config.yaml
num_hidden_layers: 9
hidden_size: 640
num_attention_heads: 20
num_key_value_heads: 20
head_dim: 32
intermediate_size: 3840
vocab_size: 32768
hidden_act: "tanh_gelu"
norm: "layernorm"
norm_place: "pre"
norm_eps: 1e-05
positions: "learned"
qk_norm: false
attn_scale: 0.177
bias: "all"
tie_word_embeddings: true
parallel_block: false
init: "normal"
init_std_qkv: 0.0157
init_std_o: 0.0037
init_std_up: 0.0157
init_std_down: 0.0037
optimizer: "muon_variant"
learning_rate: 0.00228
lr_mult_down: 2.0
beta1: 0.9
lr_head: 0.00336
warmup_steps: 200
schedule: "cos"
final_lr_fraction: 0.03
batch_tokens: 131072
max_seq_len: 1024
doc_mask: true
train_tokens: 639600000
max_steps: 4880
dataset: "wikipedia_en"
Each number is 128 + 24 x the weight over its row's rms, rounded and kept within 0 to 255. Layers, rows and columns count from 0. Numbers have three digits each. The size before them is the row's rms in percent of the matrix's.

# layer 2 MLP down (transposed), 3840x640, rms 0.0987, rows 3384-3438, columns 256-383
110:156086115166129146142161147111142128122158110130144149153149160139134124156115142155146106134143175139122162115124106126148138111165119067165139138162153136127139117105109150141133104124067113104116140092117112117147120116101135127155125139158124091139105123139147095135138139149106145102146114173135159172102112136127128141176106098154168106131107121116111086172182159116155138123132
095:116128164188180104133110124152095144108099155149130094167093117111158153139173145130069164104126132141087107075097127129118085150158069136127121143166128149118170105097106131147074146126086177106132134115096127148122154149125066126107121166122156136105151136131172123144112172119116129139109140106119130129113120118140102131129128139137085123105140149155151110123107107140109121109139
102:133115173144140115124099123145080108105147094116128097171103105121125071096146095120130153113146129151137132156103153137098116125103117124094091134134109076099140131119113138113085134160167150121166105120130116108164130170132101122131156138148095161127173171122143101119160109109162103154142127116152129156163100123152125155153113108142128158156149167124141088146097113142088131105116
103:115100152191125120123126087122109092106134117172133099094122149146136103094148154104141094161108140156097113108096098129113129136112078096134105080113176123111151100178121132146119139097137126127165110105176195132128136104158116129113120094163139152130139122118103102068130135100137141141153141106128131118094149140128146157128164155139119137135109115115119129125191096125142134152134
095:117087102112124143133118103106120111139143103124147104131132156149161133097103091114106164124155126135102115090144176138144066154102143118111116067131118142167147135145110126160088162141134104094101064098101163145127144159139127114131104113183109104114076154086131092150084128112129134107125070163144104134121096119110141113106128131076127135109122132170153140152137115131163039091099
097:178170099141143149048096077126133118137139140152107121109118147101107083146170114139113097079110129104121154088151151111120086153160119123140103135111134113079119116090112122132125164154117162145120090125153083154157129125139119105154128105182145138098178127107127137113081141124122119137159106110151189147112129118124082130130144123129144112166141104113126155132137123106161107124146
115:116089118101118140116109096172129120136134122140137104121114134133125129101145112114133158125099155130180098144134182127125126152143102158138124131127125169156123122129165088148120134147090134130092161153101089129104122125174116127124110145117153165121139087130124142152129156110116119138117150157140097065155123124081174111132095119145150106147132114119090124152128109114128133093110
099:116145167156084132144110123176138109130088117136175112081153109147153120093149140143194133120098109132154123138157121120067123131073097108118062137159164148139171123170134121151149107105115133135124069155187133130129106126121142176155119135106186106130156134116104123129142116112141111180122114153130166152136130145159114125112108129117109105126136101140130118153130163126135128132087
096:112135111056141130133125119134123123128160140129135149160146142171160115147143114109134138132094153079109134105135146124111127087137141137152159149111102135122148096134110075116126186157157118092121126129109152112108113111137113144130127117156125152112112181090160137160128112114114138121139155115119120146087133140128158139090122109166105142111130103108096116178127165131121145086135
104:105113126105121143129154116115130137119153150107094142137123154136096118104116162134133122129115147149141128154151124103144113144150101131142124122134169118137094127143140131113137099105101149145103167113127101118170091107118152090105125120116116106153107156141169156098093140111160113094111142103118124087124168101152129137138138160077123094108119135151116136084114131169124115129200
100:130119108152105138132110142145138138143067167116129129121137168132091144115109117115142129104125126095133129151140154143143112118164131090118089136076095109141073131126085107127119115118169122097132093104161137129142116105121140110140099145133156148091127108168124101144142193127144137130134090150106126093177115140078106176139065128120134091123134159195114139130119150158124142102098
099:136185126159161172119157115101163175153176168149170107139129170080087170133161132153099178164106112148126119123110168098094156100135118107117114097113129115130114145111114088130109130154145143141117118165153146137132135164135089147148125149132133149124125125132134170147168138159117085091108119089162183120129099137133122110090084103155134079148116169094151143084149199079123100141100
110:129116092136104153140159127105133102119126147169102125117133138142147170112123149141143074111136151112119096108110118135156108121125113168124134130135082133162148117121100117093129141125146117114137131144103124135181140073133202110138098120070136125158136117140141130101141160148060131114105157158136145109141128081148139102121151125117107101126107135133108151161138146110133118147101
109:111138140111126154103114102139136123084143137140115137114116103146152147120146119130151127113160106116163106128123138135092114126131173126107158131140070141118106158126109150136104136152130117140098158113139110120140157120133076094132149137118092144140141118131132158129122191120124133116118126111147108126119133119128135166081155141150116102131113133151101139107162136126118137128152
098:130116137147113159183144164091152116121142137134124147115138107099130129106135155122088079110119135137166104127098091110141166123117136169136072131129125199128155110139145098134139113102109114144115116132156112072148136118119120120146133114147113115139126154131129095121155109093090116137129142081109175156093131114142103101132118098085114153146157131118106109161157114121105146101122
088:183137110069159099177097142154168069110116106119152080117107133122156117124094118120107155070132159184145130149147151167092116096116103170134116091170112143120116147140127129125169099157164105115166133166098156133123105141178157145151103133132153125126133101108127141083116106082164126087136146091134097105101164111125111112112130105159087087100161140161112167105110155136160108113149
103:101078125159142105152103136138132184097157146136128154095120147083123080143142135106157132102147161128137133097130125163166119100121163141121134113121143127065148154081168140126139097166160123157149148112120131116105077149112128128102102109113111120133130111100138126100138108129142141105127124093146159157159109065146156151128123127158132094138143105131145109105103170101152123118152
096:118111119138132120137165154102138144099107157127117101114118104152124120171098149123091129130108148178143173152107135121128165099107119140121126118133113100092130134096151114101173130116160121149158103140117087153117110124167164085111131125143100111130146102150151118077173169131160119138139145080120145133099115113128144146107124104136165169119114121096153156129144080138132105126144
093:094103165132093116088164097083207091112128122134081124125114094141116126124139111102117120148148103135126095116137150140140132063156186085139149127112106079120133121166089131108088109142169141142165107115113136170113096149126166108126140129138121110145133126162117094116157160158162088127128138128164116187151163107079101106093133160133137120130111128129142127083120135098154106107119
090:135107143166128145160115089117129147130131090102121108091116092120120125123093099165098094088164138142137123129119129136141178150069177118121099159106123101145063093084115166065136127164175128140172140138147128107120113147157130118140101096132122110152152183170110146117124135107146191180145156128145102169165096148151058160094136152140101125113107147110126129092134155129136132111157
096:160139130119120144178089116162147138162139153088134164127133128091126147090142137169142126078146152102089140147134106130095118120138140131137137175126149126134108102164111149123060084194134096141112101080137120104115107145151106107130143152160089120148142145115121099123108130099102161061137099131111130159155159116118138138079145158111159095128105150088115136149100109125146151124164
095:147088141155110117175118143126084133135173146139146083138141140087084106158151147114088130076165123142135151119079135109150118126116145160118118146145126122136127176108122133140105091141139130166162123083102138098099112107125157094151131166104136154114080082142170147127088123095110120147146126123092126129118137113123127135105072133135091076145129136115151112103106173124098098077161
103:131153160162076131135091147116115131130154120142110069121114129163163082111152144153101173179123128145134141122127150139126095169118147184132119126156119125134130141126138124106102134089161117105124129134142119190134117081086132103162108114128146170100102120157156112154143118147176145125151123139153112152120123170131095148130158109190116139138132151144161110097120150100095136130118
096:135095110132131133115140109104128115089113093133114104151133107193157106146130111097167106156123134145171119200119129164091157131115100129096122117131201117165107106131111153123123111121147122110134116132127121113093117156116129165075131167163145092166172101141103116133111104098111133118130134143130112113143129107146111122129151123139149129134151134125133146104069154140129109162073
093:123110105120130095162118174160135098105070109135097142107082163124149157148168125139144116150144129149136138185127125141119110095117126095117121109122122161147137121144163116153115123117138113118107130096129115067124157100127134138122115119136092146108123095082102119104114109071140122173125107110123095151184110148146124155138073112154136099154131155155129075110109121143174108166114
096:089150174142111127161137200148132100136137133112119062083153102149132105100163132130112131180124143119117180163157137139150111132114091116145106135118125140129134163117153127147115084185173146081165183149139109145153128140163149137142119108130112143114147148117146121113104084085153128098133123118129173130120125191132116103110116131126102141134157128128105128100127149081146124132094
096:122126157141173105085113090145121094159140133136125171086126141129115143144111165177121090141148104128182124147086149093099164126111160154119108101106150179128131159129161115157100127122154120137171092115129110117142133182085110126118123117102127142121120175146142087130095100101102122178123129157121113106151135113084148101152149129149136114165098108079131111127150151119132133096110
104:121127125127135119160155116110144084138144113118105144095140121126126132135127145158153115105133095192153118152155143091113101131129128139079149102138125141128113135131119111081116114149106148121118132177094145138119130084113110126098088135150114103097131127108158156076114110098115148141111110138140108086118119122141148106143109119143146138076156152166098145123127129153154150138128
099:143102107102175155115132157117100101084133178144104124160098133140167147148133121099121095118129093114145156126131150136140146093115120111128096133151130090070071127128126153125143103165150142094140127147127152089079086166081168160166139113115108181107136116122140153134097133111151154126086189137111124167116121139131137098086137155150137131151112168158181110125153113130149157151117
099:109118119095134163146136128146096133138118098130147119175165117141123130129138148110095132108104158120101106129097098153172153153111136149161146099170117134117180151133124168166176133130131161115141120146138122110102129130122142170166119147136137156124108128142155103146091161121111109124124141125144170145185162133103113115147143134119120108115154155150097136143168151114117143142160
097:177113137134156109165156125142110138147149123164105188144100164121124108113126163100116178118117124098125119096154149119157155098125115163139111118100153105099079128117137145150146162111159133172170124127102134106109121113156168118110140080105103123147139099126112114161127111163157147133133137103109119079139151139167176116135132166141029120146114131125149116074111109126086147153149
092:124143144126078122138112151110129133154121134158159119130129132121178110098079105147105125100111166089075186139140130152141102143089162137104097125134126129145137160107154156147114154130120075156182113153115142120130121168083110129207168120086151096135102111161091122101124140161144100119126162113103126151135125145174138141138172138136119130140134154117143129107164155133131123131133
087:160126103143104138095120118128108138116173131158156123110100125105173141136099099138153098156117080136146135139131105121114103156130139127142092178121152115123126101131141135126151154123122146135146113123132115104142107124064115097122105158163158136097166126109173158107138149116128125090157166105114151125119122100137143113108106115123115131139151118111108155146088140127142125117118
098:144147153170207114123140125169140123124101140133145141157109102134115158140142158125180075124123150104135124112104140162128120123120123151100163167140171125115135135145140084159106154122146132109149125137138139157129148128110089140087112140112153164156138144126147088134108109109112181131101146108123118125136213115072077158156144106105115137151138077076125133178102115135170101107112
098:140121096084109143098184142135170113098082144102171116099137116132088101111155135082162154126116113132131163101082130115077162110137094135117127144101126116096158150105165152112169121126118127110173086151099131125148145134102102127143118160115138101136155160113136149120155168086143110150086120164151117127140099158126082099185143124120101148113098108136142122152151112103112114100149
111:138099142121102136131169138106138199152134111168130110154084131132153127167097123113105160127100124135145170130108145111116109085121101080122094157130162112149153125129157117146115117143159135176148145140119131091129109187129115132194067104125096121170130166113112114150098120163122140146132122162159129123108137092147113141152158104065152162153114107121117126124142131152123113115126
105:149095118147127089100150168135136171088109173091116123137130138160155081110164159152105162118123108166135145135131118090084149147143109123110109129177144120100107115140176120144106095191086142118170096162149101126143145119105106129101143164136160139163075081120113148134121145087132129114117154112156141099123114188100167093168106090087142145140133110165145125125137088125106144136149
098:144150110152092119151116119157121083136134126134116122147145139156106143145137182129148113166078154120080119093141127090170102133147151093104080117112179146113156151124144165157133156129148104129155158138141145134154125155122156149113138124108146143141099129152149174062167124127065160122152129149135109127154151141095118136131122149104106087136082147132138140117129143148121130170120
094:170128120123122130103151104110129100125148118135129128084129122133136128141173113142139160119118119150133193136114092149140182149117106095126193158109105148133126162120159138130138149106158134158137131075153112119114161139118093108089105148119170140145139118139146161122114115144126135111079169153042111133153104163160174113100120114115136095135096143111133141129094140113128130127137
097:134145121108161159087149160152117158177138155113129115123148108128122122133095160153150120089135123145120166105181124159121125111177100105119132077135135157172110094131103119169153115117133088127155162155115140134165159149138133118119153147168138154142111142151085118124105139136110077118142129117151087139164105163110103156114121140124148118099158162157126135132160127077074150095134
097:103111091143174086136126117105122133111128125088085118119155112106087135138142091142128107173120121153107076160103152138135179136155105082151099138117103152130153119154097090106109149110113117143110125136092107080156125158141128098144132153158101116117108137135152121168091155130112121118158110123171134098176143118100126099124174142090106112156134162102126129163107088157104121122129
106:143080110110090163140147164116122123113161103185102094097091141124116112133132140151146116119114123156117154164092139128186113119125092136134149092152101129135123149124110122117111103189158091161131142178112112166110133122131079103132153124117153140169099118168154147141108160133100131126111171114130120123127130110122084123129125109129106116163193146108118130115154101107101100119122
099:130155157128102112121140096083144158125139117121138090159154153121111128111189094130065098166125152125162159181111134126134103114138132129144116131144142117167121137141112120110136159114146099092145126158146109167107131111148110121152121144104174191136173146082133147118135126130107135092127133192103138120147116105126092132104105132140120104112082127154154148099112115144134151124133
098:131131117066156115138109119121136113111136131156088109110129173151123090117115122100124107175089148122098142146143087150122130114142156081139111116126147101112130138108119131128114125166100184086146134134132135117154154110126143113102137116138172166109154129061150149122140116119106132102182120096148136138167124135158158141125141119173106144130120119138160148152131113148142096150171
099:173138159121103135150139128079127177133134190060149147131153148135110130115150136132195127149176147123154144143133096145129125160112103092154158154123130087162106134158140154102113131146155123097130099141087182125112123158123165129135152134160140128154144125150121129140116077170101178109121099137133117143153063162152091132145146141151173104109155095134124178133144109141163079107101
101:107133131108106117142170169079118134126141103178161164097186084126114127148144147151108067140074119128081146113121112141146190151129066120115150118115110149169135163070123145090079151175111116139161122118124148118137100154138176139139155119114123117150149136135106118139138110164121110098113146152115132124142127158195092065147120117108158156116118130131081134136090129111113097093138
096:155112102126117086128129113156118189093152194118107109074124098113116148117143126126098120166162139132116119101168101109129102168135089142139177115079120133148124145119090108137144146064140180114138129131152141152118132124128148125152145153103135134145107131129105125115125133106160091116090087138153084141145162095116148136150140150135137133093121126080109115121121153132164100084117
099:118107153134172154114148088087132120152087104163105108097147162125119113098141123132117140082099100089094132133103138111135083127120118139151135125153104127136074150104173131132174087117100123096163125139167151158103106146096143156105108106130168172125145117141129102142154137139140083105098131094099106163095121175122125087160164165129125103140128169153107104117122115137105134170119
095:113114134136078152186083117142143116140141146176141157119131136114164157084106151141112143142110136130133161103092163148132130138124067120144128165126164144140137113105109155141133124082137117132132102100116130136144121158124166126107131173130116106109146138157112134091170164153142101172128108096153155155121147148164106080140049122095115118096119134145116167114147166116115112094123
107:100097124151116119134141130132106151149137117112123135091117120117094115145143117143147162139153143127148144147122126145127126155161133195114125161100145137132130115139110150153108141135140082129124151122119125127138125069182090148115141110125132129188110166145143093135097098117135167112119127117122159151116122101171154114095138116113071111115137162143129141157132087124137152148108
096:116114101121117107129112148154095099155139164118142073114158109109147106166133128157120068154125139162138133114125118117081154130112134131161127109090148146130135126112128108122110161131163093133131138083146128128124070141095178180118156131136092171116145142130163116150157135120161124067090144144174127174118127178147115124110152146145077097096156103138161132114137125118108137158143
100:190169069130150170099170163133158108148150157098125126149106132139154168136163132137118114106125117140130130138096076120109153120133186133096117126140126109093120133160096116112088112151093146153144134117188125095082124114112137114165136168111169150097117093115130130127150137130114140158124150090118087120123120106128112169092141156131158176122169116112096142149114147143113142132146
097:117103121123119114107152164118097151163118119150118143119164090126145166106128118140087130113145134108081098162163111157109141133176144108116104138074140135130144125135124126160076088090128108146074097092125128129119162158088163147127111131167157174116147121112134143141122127120138098104107140180120076144128113131115176129135147085128133112085148140133141115145114122146110188103155
100:116146142142115147168154105132139125098139141166115085151123171129088105124101156107091092161094140132138144161115130088153139150134120098132147084096102170122156115101150127142160130135142104163163162146118127162117123139132136069143133119146103120111130071101097119195103116134096147165115141149129144127177144134091120124156168110070119119150135133139113095155127104090142124209120
094:113128138166145143152125118093125148142149104163085130147121072097133154136120139157177144174112123143162174128133100184127112089131120124147116121161141122136121114169117145147096153104106156098143155150127126126162135106146085148153122128147073124143114134080139116139131134142184097130139145105109093135100107124133161161126120113213138097109112172111086121136092120150155160111151
# layer 2 MLP up, 3840x640, rms 0.0549, rows 3385-3438, columns 256-383
092:176083142101132114115100060139137131125097070082116120068154118104084131146112144125162103137088151098097162116132117088104118155137087143131153077136095163092137089108113187153154109114200103173086121129127159103150083167137153146156094151099136140122133132147124122159094129149167163083125103180168143174142150124147098111111164130131128071131164075136136118114130167137108147099121
096:113118105146115167162124132137103131136115122147124123112155126145132126105100078080141131163123140118123091102135111137139135141124154124171137084140129146155148113092114139139105138114151114137095104172111136143140062126112161135141127156121137128111073145150137091114140117097142105146146133143159134129125139106156115133175144124105109058141135126132149106119139131122137118074090
100:112125176141112102095119107113133130135107140085135139129094118114127140193149138101123115187121121087140129106111142134147122138141122135189093111126102129158129162120139115090154125108153121125137092133137143126108134127135146163122078101177116156165156176146117111124119142098108100139096135129145111120131138105123117134095145137095124174118122129078136133114097113147195107142142
090:114125142139117145119103148116149135123158072159125136138114117107147166143151135153141144099096161137103096123141140158102162152142139110152085130130155135118100132136110109109131105157111113103129118118096134105109102111144116165127097106120142083105139097134128099133099132142117126163145156141102117139081177098160145140091144107144113126114136138058106119092140159112114107151152
092:124148111141126136177167146089111104121104138176119107084131174118145116133146102105125136122121116070160138150153121130132137112105120113122092134114125157150132138142173138150132117163120127112137135130141129134137104112087119146121116149116118126160129131120107152110137089099101104130134117111127100127146129110133103176084121126079138105138117103134112146164114190080119127156152
114:116115142082101142150085137120116128131128115146108114120128125139118112134133169123152111116134147114120137111139125155194092152105135128137126128119081121145132141146141150077161104098149181165149132133114126104170121158123161136108093134131138147121118138112125108149173123179143158135156105113159102128066146118095118125097149126119123150119118150150145134121114100142122141146121
099:125135095128094170072143132133149137139131094089108111150131142092119125113095159153142114168113132116127130187144115080129171135141101087135139112152106118092157103088158155174114151119082059124142106145132133053111097165166139152119092139099128174099144139115115131119143116121124086100130131104102159153124133113153123137129112135139167123140143116119096163114134116166140154107140
100:127114162122078118152151133121154111174170137124090173142148138132144137107121132144097110133120151103140115125130151100138120145155088136117159144097108094119135133121169098141111114132137158130162127125093146116185129103114106155136129098097130124080157149072179098136084153102106105114140106101143079107134113106123135185117179134152143136094080141102116147072152135112101116137146
108:137145145157125168141072154136168120114125136122133114139182130128104092134112071115144156131110099115107134182140175115119130114097115099114133105138142169120129127093167134149124142097182137136100112197143135112111136135120113095146133141112134124119124071153150115120113137163136143126120123110104098096140109100104177152147151121128145156156136128137107130201139103169116136149138
098:110181109145101118087068119145128155111102116119172142115088136138096161153137140133092102074107128148142150166111152169126147140102077142168192107107107126125168187125149092089140126145141160109142119117147092110100113145132142122111151199133154148160111141107112126156156140108152146157118117126129151129116149125125083101128126100089120150155126121093080144113124104129105155124187
100:170131122081146112129097133106127166127113144124098125135108133141115173111130161132127141142106134134140124121150108143143143079093124139110177104118085152139114149160115118112110136135150126076120131114131135125138105110093091118146143067164113138143125108142119150123156137136173147129115168197111112099133154116144094105114162130118143149090161127145135138103160109127106165106149
114:178133116121118124154137126106155115161085145146121151122155140136136164146150104139153121162123116181131075148103108141122116118118144146125133141082125150163122137145102134101121123119142177086117160105137130088138161167114143094103129109136157117165130148145148090170144153112101141128159141140116163105151146133134085119122093143126129140112132108163131170141124107123143131182096
116:130092170170140159133098101097135129124112120115139130086151164109108121136076136099139125079149141101136127097151166120130141110151119094150112115084106081110146152135143173097094098113168110148149181151144137116157122096156089144157114124170117159095097147159103132097179119087121135104150091141142148150116151150144115154128137120109139177114131126147093131109162148103143155124155
102:156088169201159148161105142140070108130138152104143125120141167112130128081134093119102115129134139165133125127129082131154154088132120155121116117134114170119159138121130129089108101109129122132092124139129122136116098112129127124095115101125168148124118159170145121102138119128096082105124153133112125142110124152128117135167087164140131107105129129126158137092130199154103145113117
087:130111112146121140184125136112146158162162132122132159123203128131118146125101118111137129143153142075093146090138131137173131116165131137122161124136095131129101106150094146140100110104117110142128066109143114119119101106155129151139145122114132118082139122127125118127161140175127146111105078132130135136128143138162136127159140125116141158112083095104094101104136112155091098126115
106:108161145134132139128110109132139186105148137208143117060117121142128137129162121108134123144118128125101158180075078108105114128111117140142121078162131127135141152084133109122104114131097131143157129159096186149123141123150098143078111128088104168126075100137074153141113136129121099111163158155151162159160073128126122122151128157137112122140151137116132140148110154155159121099107
097:107131179129112165116140156100165184119118133116127158150138127138125164117136093100107119099156098170130137104149086064129117157110095156142098100149128153096128129100164089139185155114105124136135141120122145120144132146131159123125154136140085147141122163105163132164152113106143156147156111131098108159113103094097135145097154129124112120144124115140137142083124116154122129158133
097:121119133119089135144132155121127098118149130109143090100120117107117146113170100129206146139110132143098122114125127100146137134112164108130165101084153100112142121091075147080093136122150133142149086149127102132113099109148147128079142144168133121164152100143150147142151154128134084132143118089112120126168123118146134108122125153155131164152118128155116091144123100135104156083124
089:119126126105119134138179119145114110136167116128136132165105103133143163130184123100104104133119178109159175150135137108145123101137173147132120125104102163131128150136127132167128113165117107182123151132159137094132157152108119133131164107100119131132136171139161135143175123148133096138113092096150202119091125093164139090124133168124135093061131119101109138158119122127130116111109
094:117107101167094141102126136126140107156173151175078149124162136130132121115126151122144114149099127110117130130153116107142123143095113150113130161144149132134152137099163123109144146146156203130135136117144099168075102127120125144110162120157132151159138092156124153087127105140119138128105163155092100173140139111140119129167105152099113150130079140164121118108142140137125157118138
095:149064154139161119175134083189082130125157111107190114103074114125106125118109143112075125143108180141141142126076155153108150116097116197119139092134151159101147154060124101112098134102123164120164110132151148087097146134138113171140131140156183127132169107147134160136109122149128116156111107125149168137189147125094146136132103143156077088159114147131098178144137136133137069145138
096:154151125142135097142148131096112140182160178148144141113133111141170142128065122154161146131123166140107145101153147123134110137168072127164095174137101116124127121142096138113117164113144139126134100138123136131127115119119106169105099124096107103149125135102121127150151108092153136160131113092103103122097101136115150171137114143115112118156117156152092169204134137156141144121124
096:132154118131139067117128168151099112112112136150141123113151086147126121113102125133103120145092139111101154095103074161161130144114145152153106107158149143119135140144183094113142141149121130149124164123123140081145112121098115126087088122113111130100140145119126097131162112109117120124128139157121122128137153134154129101119074126138121163122128119198136144115100129141140149133129
091:151136145119174116124150152121113151126148132141150140146083080131149115114135157130097128107103136133175134095153126143172133123123112133134161104113149151086101137135120115171135115115140105117085119111164134147146097126140128146164123092119123109126130099149148093154181143143127132121144125178118152148140150145125087104137151160105144132148111142149112089121141103121113137137124
097:087103098129140160147113117126132146166120134113145131156134132136158142100123133147105165162097096149114133118136080151151127111145143110144136136110127088146135121157160124153150151123163115119127101156121134117095117133070145069109174118120130145166141163148152067156107117130179117103147098121126168143095117111106119169081136110095108133103094129126126158116137163139121122084123
099:144125097163126115124143150147141152160128133120148122113156149200126116133122105126083116111181156126168115088104124098118133113126124069143111121118143133141160128116177183137089120188126137108167111153151121123130143131144134130145156136144093145108099165138129143129116167151079138142129116148109130158163109110126151109106143096106105095121112140132111155154131091136087163122097
104:109108099094128135157121118125117113163090123158105107115135133124120145143156144135152164113142098167102093149159100125115121145129160156131113126105055123189135148114111154158079120168138098116098096170138137062128150121180122087087143113148133120113099144154168130100167149129122123128141103106136096135169172115139104179065143132153154124122127142112129163080115134128133153155137
098:125164093161124119143119096129144110134149149125112092164104100094164155132124151127128130127065122152147140128147103123125128152124109145136151117137147118080111113098169117133069170123113143119120150147104142161105145131111130122100112095120150155125143143095138146128142119102163110154152107142139173090098095138135119154129124107113119119173137152105127082138141144172112145103089
101:076098116147130138130149101127117131131164147111154120111159152163111123144111124125111102144132141145115116138114105145099140082152150168101081093147130149117106130123084144135170101142103127105143134168092120145126095110090165135131140108200121104107075070128126135122117140122122136134110121180132151133166150100106120148146117132115116144095142133107144143130159123124149145140127
101:102108084163120126088122165139140114102109135089104105118181122127127158138136087152123112109126118104128127123117146123126119167089087146106112105152137133126123126181142105152118116107101140118142099091119119139089108133114096131146131140108127121106147096127165113163105144134146104084124125173116128141122108126125099112152138141094173169169131083131133152137098110154183116125116
093:110094124148123154127115139131179128130118106105106116152133128111094170150162134139139174157147141120104125112128132128116132161167150135111142135123112079136121128150102139144110138133096133112141099156129119129165111109158130161121124142135127115129092063121115112141105131121103117124114131110115129140142136151058158149109138135117120128118143109111131138140117127143099144120145
085:103114122115073135087152114146171118151099077106167111162091132159120153126141179152160147166126170148094134117130124182119114086142157133143138124083130119127157167087148123126101121101153136103110106141140156118108130097077126118111168130124118157154136117133145123124095156131121137121155120182127100098147127111133166147142137122085144101120126127123140165096094124131099146128129
108:121110132098165105139130139131135135145137121175136129135102116153110162117202142124147104121110138130163138113127154108153111125151155145083131161132193134116139147135126077154146149172139166122148115089154148091124110167119083107097124101117120187128151148155150102133085149105099142167142123150158094132137174154112131112144149129087084150116155115110110138140119125122147103130123
099:129096131131141170107163162158069141182097131163139088129119153148124107120115114125117110142080170119131142109070136120107126120111124136132164118139147139135139134140138103129174133117124087150119128163100119103123097153117112117150107105167137145113085127089120090125092118107144157165123197095097101103142139101135144118144111129139121146090106121146121127135138122134141153159072
114:087105070171147152119159115145120131140083152134113115102119137159151112119133144088135124154129148148111102137117134135153134058141130126133159141120161099144128172148155110153133124132101122092140127150132119169129123128163144119121135107112083145148163135061122160097120128130093157144111101090115145091126092094127098179157135119118128127129121139147121116146118137154124136094161
101:107111122142106123135087169116093154121132100116127121096163130137130121151129117144120117148163140162128128163119120090155079137161133108126154124160115077167148086132108140116141142178137141140133136085089090120059144082180110148087094141163131111121121115168140152150126090150091125128103140109095156153139100130100137114133137137109115126122162174127148151155129155190107093108182
104:139122202086164128133141135134130121115114118109142110131167139098112094106155095140079146142122114131170155095090155138129092054105116131122161062098122144118097121128134090114155121131155128171108120102145127126142124142104128155109143137126158125122129092118116146140108116087145111135133126129148129146177151139150126093139153110123097143168135117121147190141114103142090162092153
090:150121136118131131083126117168174133121131117138114136130146114146119117131126106184084153137111164151123114178112155117163119082121127108127121126137108152101112161122181108144069101165101122162134139138107117128188157155116108098089163140136136149120129101110090125080129123129101138116109140154145115123096115134164154126166095137118109096091126113129143114103151141143153109121119
100:163130122092117158121132138069155144150158091143148129133120103145078173142162071158095127157106147155180096110126112129113116104170158127183122149174185134125145130157124180161143135102122100135126128131110120135158108128128109099128112106094136112131166137166182111116135090152101118174085129152154132109153118130114097166152137136117072177123103114140144121165157121123131156161132
102:107139151149122146110125096104141151149107112162094121132122127144105155166135129095102115108092141133140105170149152160078112111119144126131124119159138108175119063128111131165125147158138087161157104109117155120123121122150111111087135171150121127131154111110192116153090148135178141172116105168111137195139148102093098119146146129112107151164125198123158142137123104157120084117108
103:136153094156125114097135144127161169137099121126106127094148126124112125178114113083134105061139168165130108068120180150131128155102115144141112134164140150159146151181155151108126148157151136138102127114123141141159137105121125142091095155089145145144127130171184154089153159128134095144163121060124113094159165137081166132134134160143101149126152106079084160116110104124148139116147
097:158112120102133135151117129120161182091092123184133124119099152072130119097147166137129107118112137119145164119120123119150094081133112119135137142128129150135085141127122164138154121166130153123134118162133111133124127119097153104115147115112169136126125155098118144151097126146098146138155158142130115096130134185132132103149106102162110139161108121099153136099139132124147099157149
099:163129099118111084159135132077121117154134126129181158106158150107090148137110181094122146097115161123178087088139080121109128130086107150114082110128109131158119135126125102103108107116107145132163105141130132132106111125155157156107137097114069130153092126144165148155104122086136133147157122138137103110159100130110108122102122133155127164077145160137120102151159115102121135090136
103:154109132157069095129077125099152096128156158122115117062128121149114075145114093141136123127130155090154118121118111068169148112107116159109146109124129120101129105144111130092117127115112145143094140152099172140133152136123155119121117163144123112101159122126105133109129094128125077094147089152145114140150152136105113120162070107153131125109138139143117111136104177131128142122129
101:123127136158131126123137173151116082113124133114098130105140115141107122127147105128150144131119127121105119100090137126145143126144117108132107117176134155129168109095182104103107132150155137125115140134108150103145142122150138180168097113158109151129150125160096085115105167126147132158105104130100153134106162139138129107185093085116144137150114091140141138129104149068136072107142
098:125121094128122160133131137123183141095158051093146121127130098152146144111100124118150162131111132158136137094177128121183122124109151132135165133146110127153131113136124099128112169150155084136115168120152118131160123131145116157149154119119118130133145182114163115140133098155179105116120140111150108066154116128119136121093089142156116081142156106173125092109150107140163132150100
103:135149128117127098136121153097118106106130123157134114117144098145095136123124130153171130087096163134144135119115116114137080158127116088104081169159142116142109136136086110119130117115077143107138106121150153118119123146115131123150134171122105171117130169179150129134145147166070126095124158148104188150085097120099114146151108126115126147150150147119093120091132088157090126144087
100:100097137115113106145130154101106065113160105138128103134089113140147140111113154153152136146145063128106136129145168119127134100130130108139120111134154144169111169113077116103091130080105090134168092115153099102151120094108122123088130135177112130110141116124100127114146118126106121144127127143141113135117100138147140136094112143164124116174148138128139133135129164138096134144114
105:135112143169160163149139125112127119121111134114175171127114101131109167146142090111145181129138135140097114145103160126163146121166127157105138133150142113145115118107166077121129108153131114143133112131102130104131109112110114161109109125133126144130131153139094093151131111150112142109096104130106098155154113139101181124131140074129136126145109131116136140147113138101139082099102
093:117113139131133119134147154117126134168130143121113119102163126108146135121149105064135111139088150105178075108131137146190136138116120126154117124121134148102079072116072153158139123106132112104122161149103093114141133112161129096090139144131127127119149134132124152185132152131150145102131128118163200147132158137183103134134128096153133098106090140158145077140112167112119105142119
096:106133144120098098122147160100134168134104111108143143098132162134130126141147104073137150093141147167091125129127144090132146121123152140176132088149120112143128082137105115102073123132138142125122163134126134087136133109140139138162101094138132120113137155139140174124112130144161138078110118146163151146142082125158107130128091100139133141150122090107115103122161141141152164090110
094:110117096131125154188143126145110139148081119179146137081134124153141158098108138129163170100141148121127085152175147157164134124148124147121092154131186101146120093148136119078142093100123151149168150136119109129132123124109142121120124115138141118131149159145136144111119147156186139072143107134153126145161160147129109119096151111170178106141109104115132158129159115167143134142097
098:125133132152138086138137138192135120167077142129103105153128108095139111124111141103125127124146127132118159094078114134130124133150170153175102120125134130117114132166157094113088117145125117135140110091118130148101149124074142124093125140135134161151112135145156165123085120146087157077167114125116122104168114102131140110125152153166143105159115128097091127104162149061125128167139
089:110114148138108124168111177119112135143135155161110117157121112139121164131146123149182092106127087115129144189118138117142136153150129130111114162141125149113094100111104117164140146140104125134187135104108113103103091122158128103146071104127213130170119132155146141140147140121118100164087117115125190112082177172125109108148132116120142104132091145113133129123150182149156096119107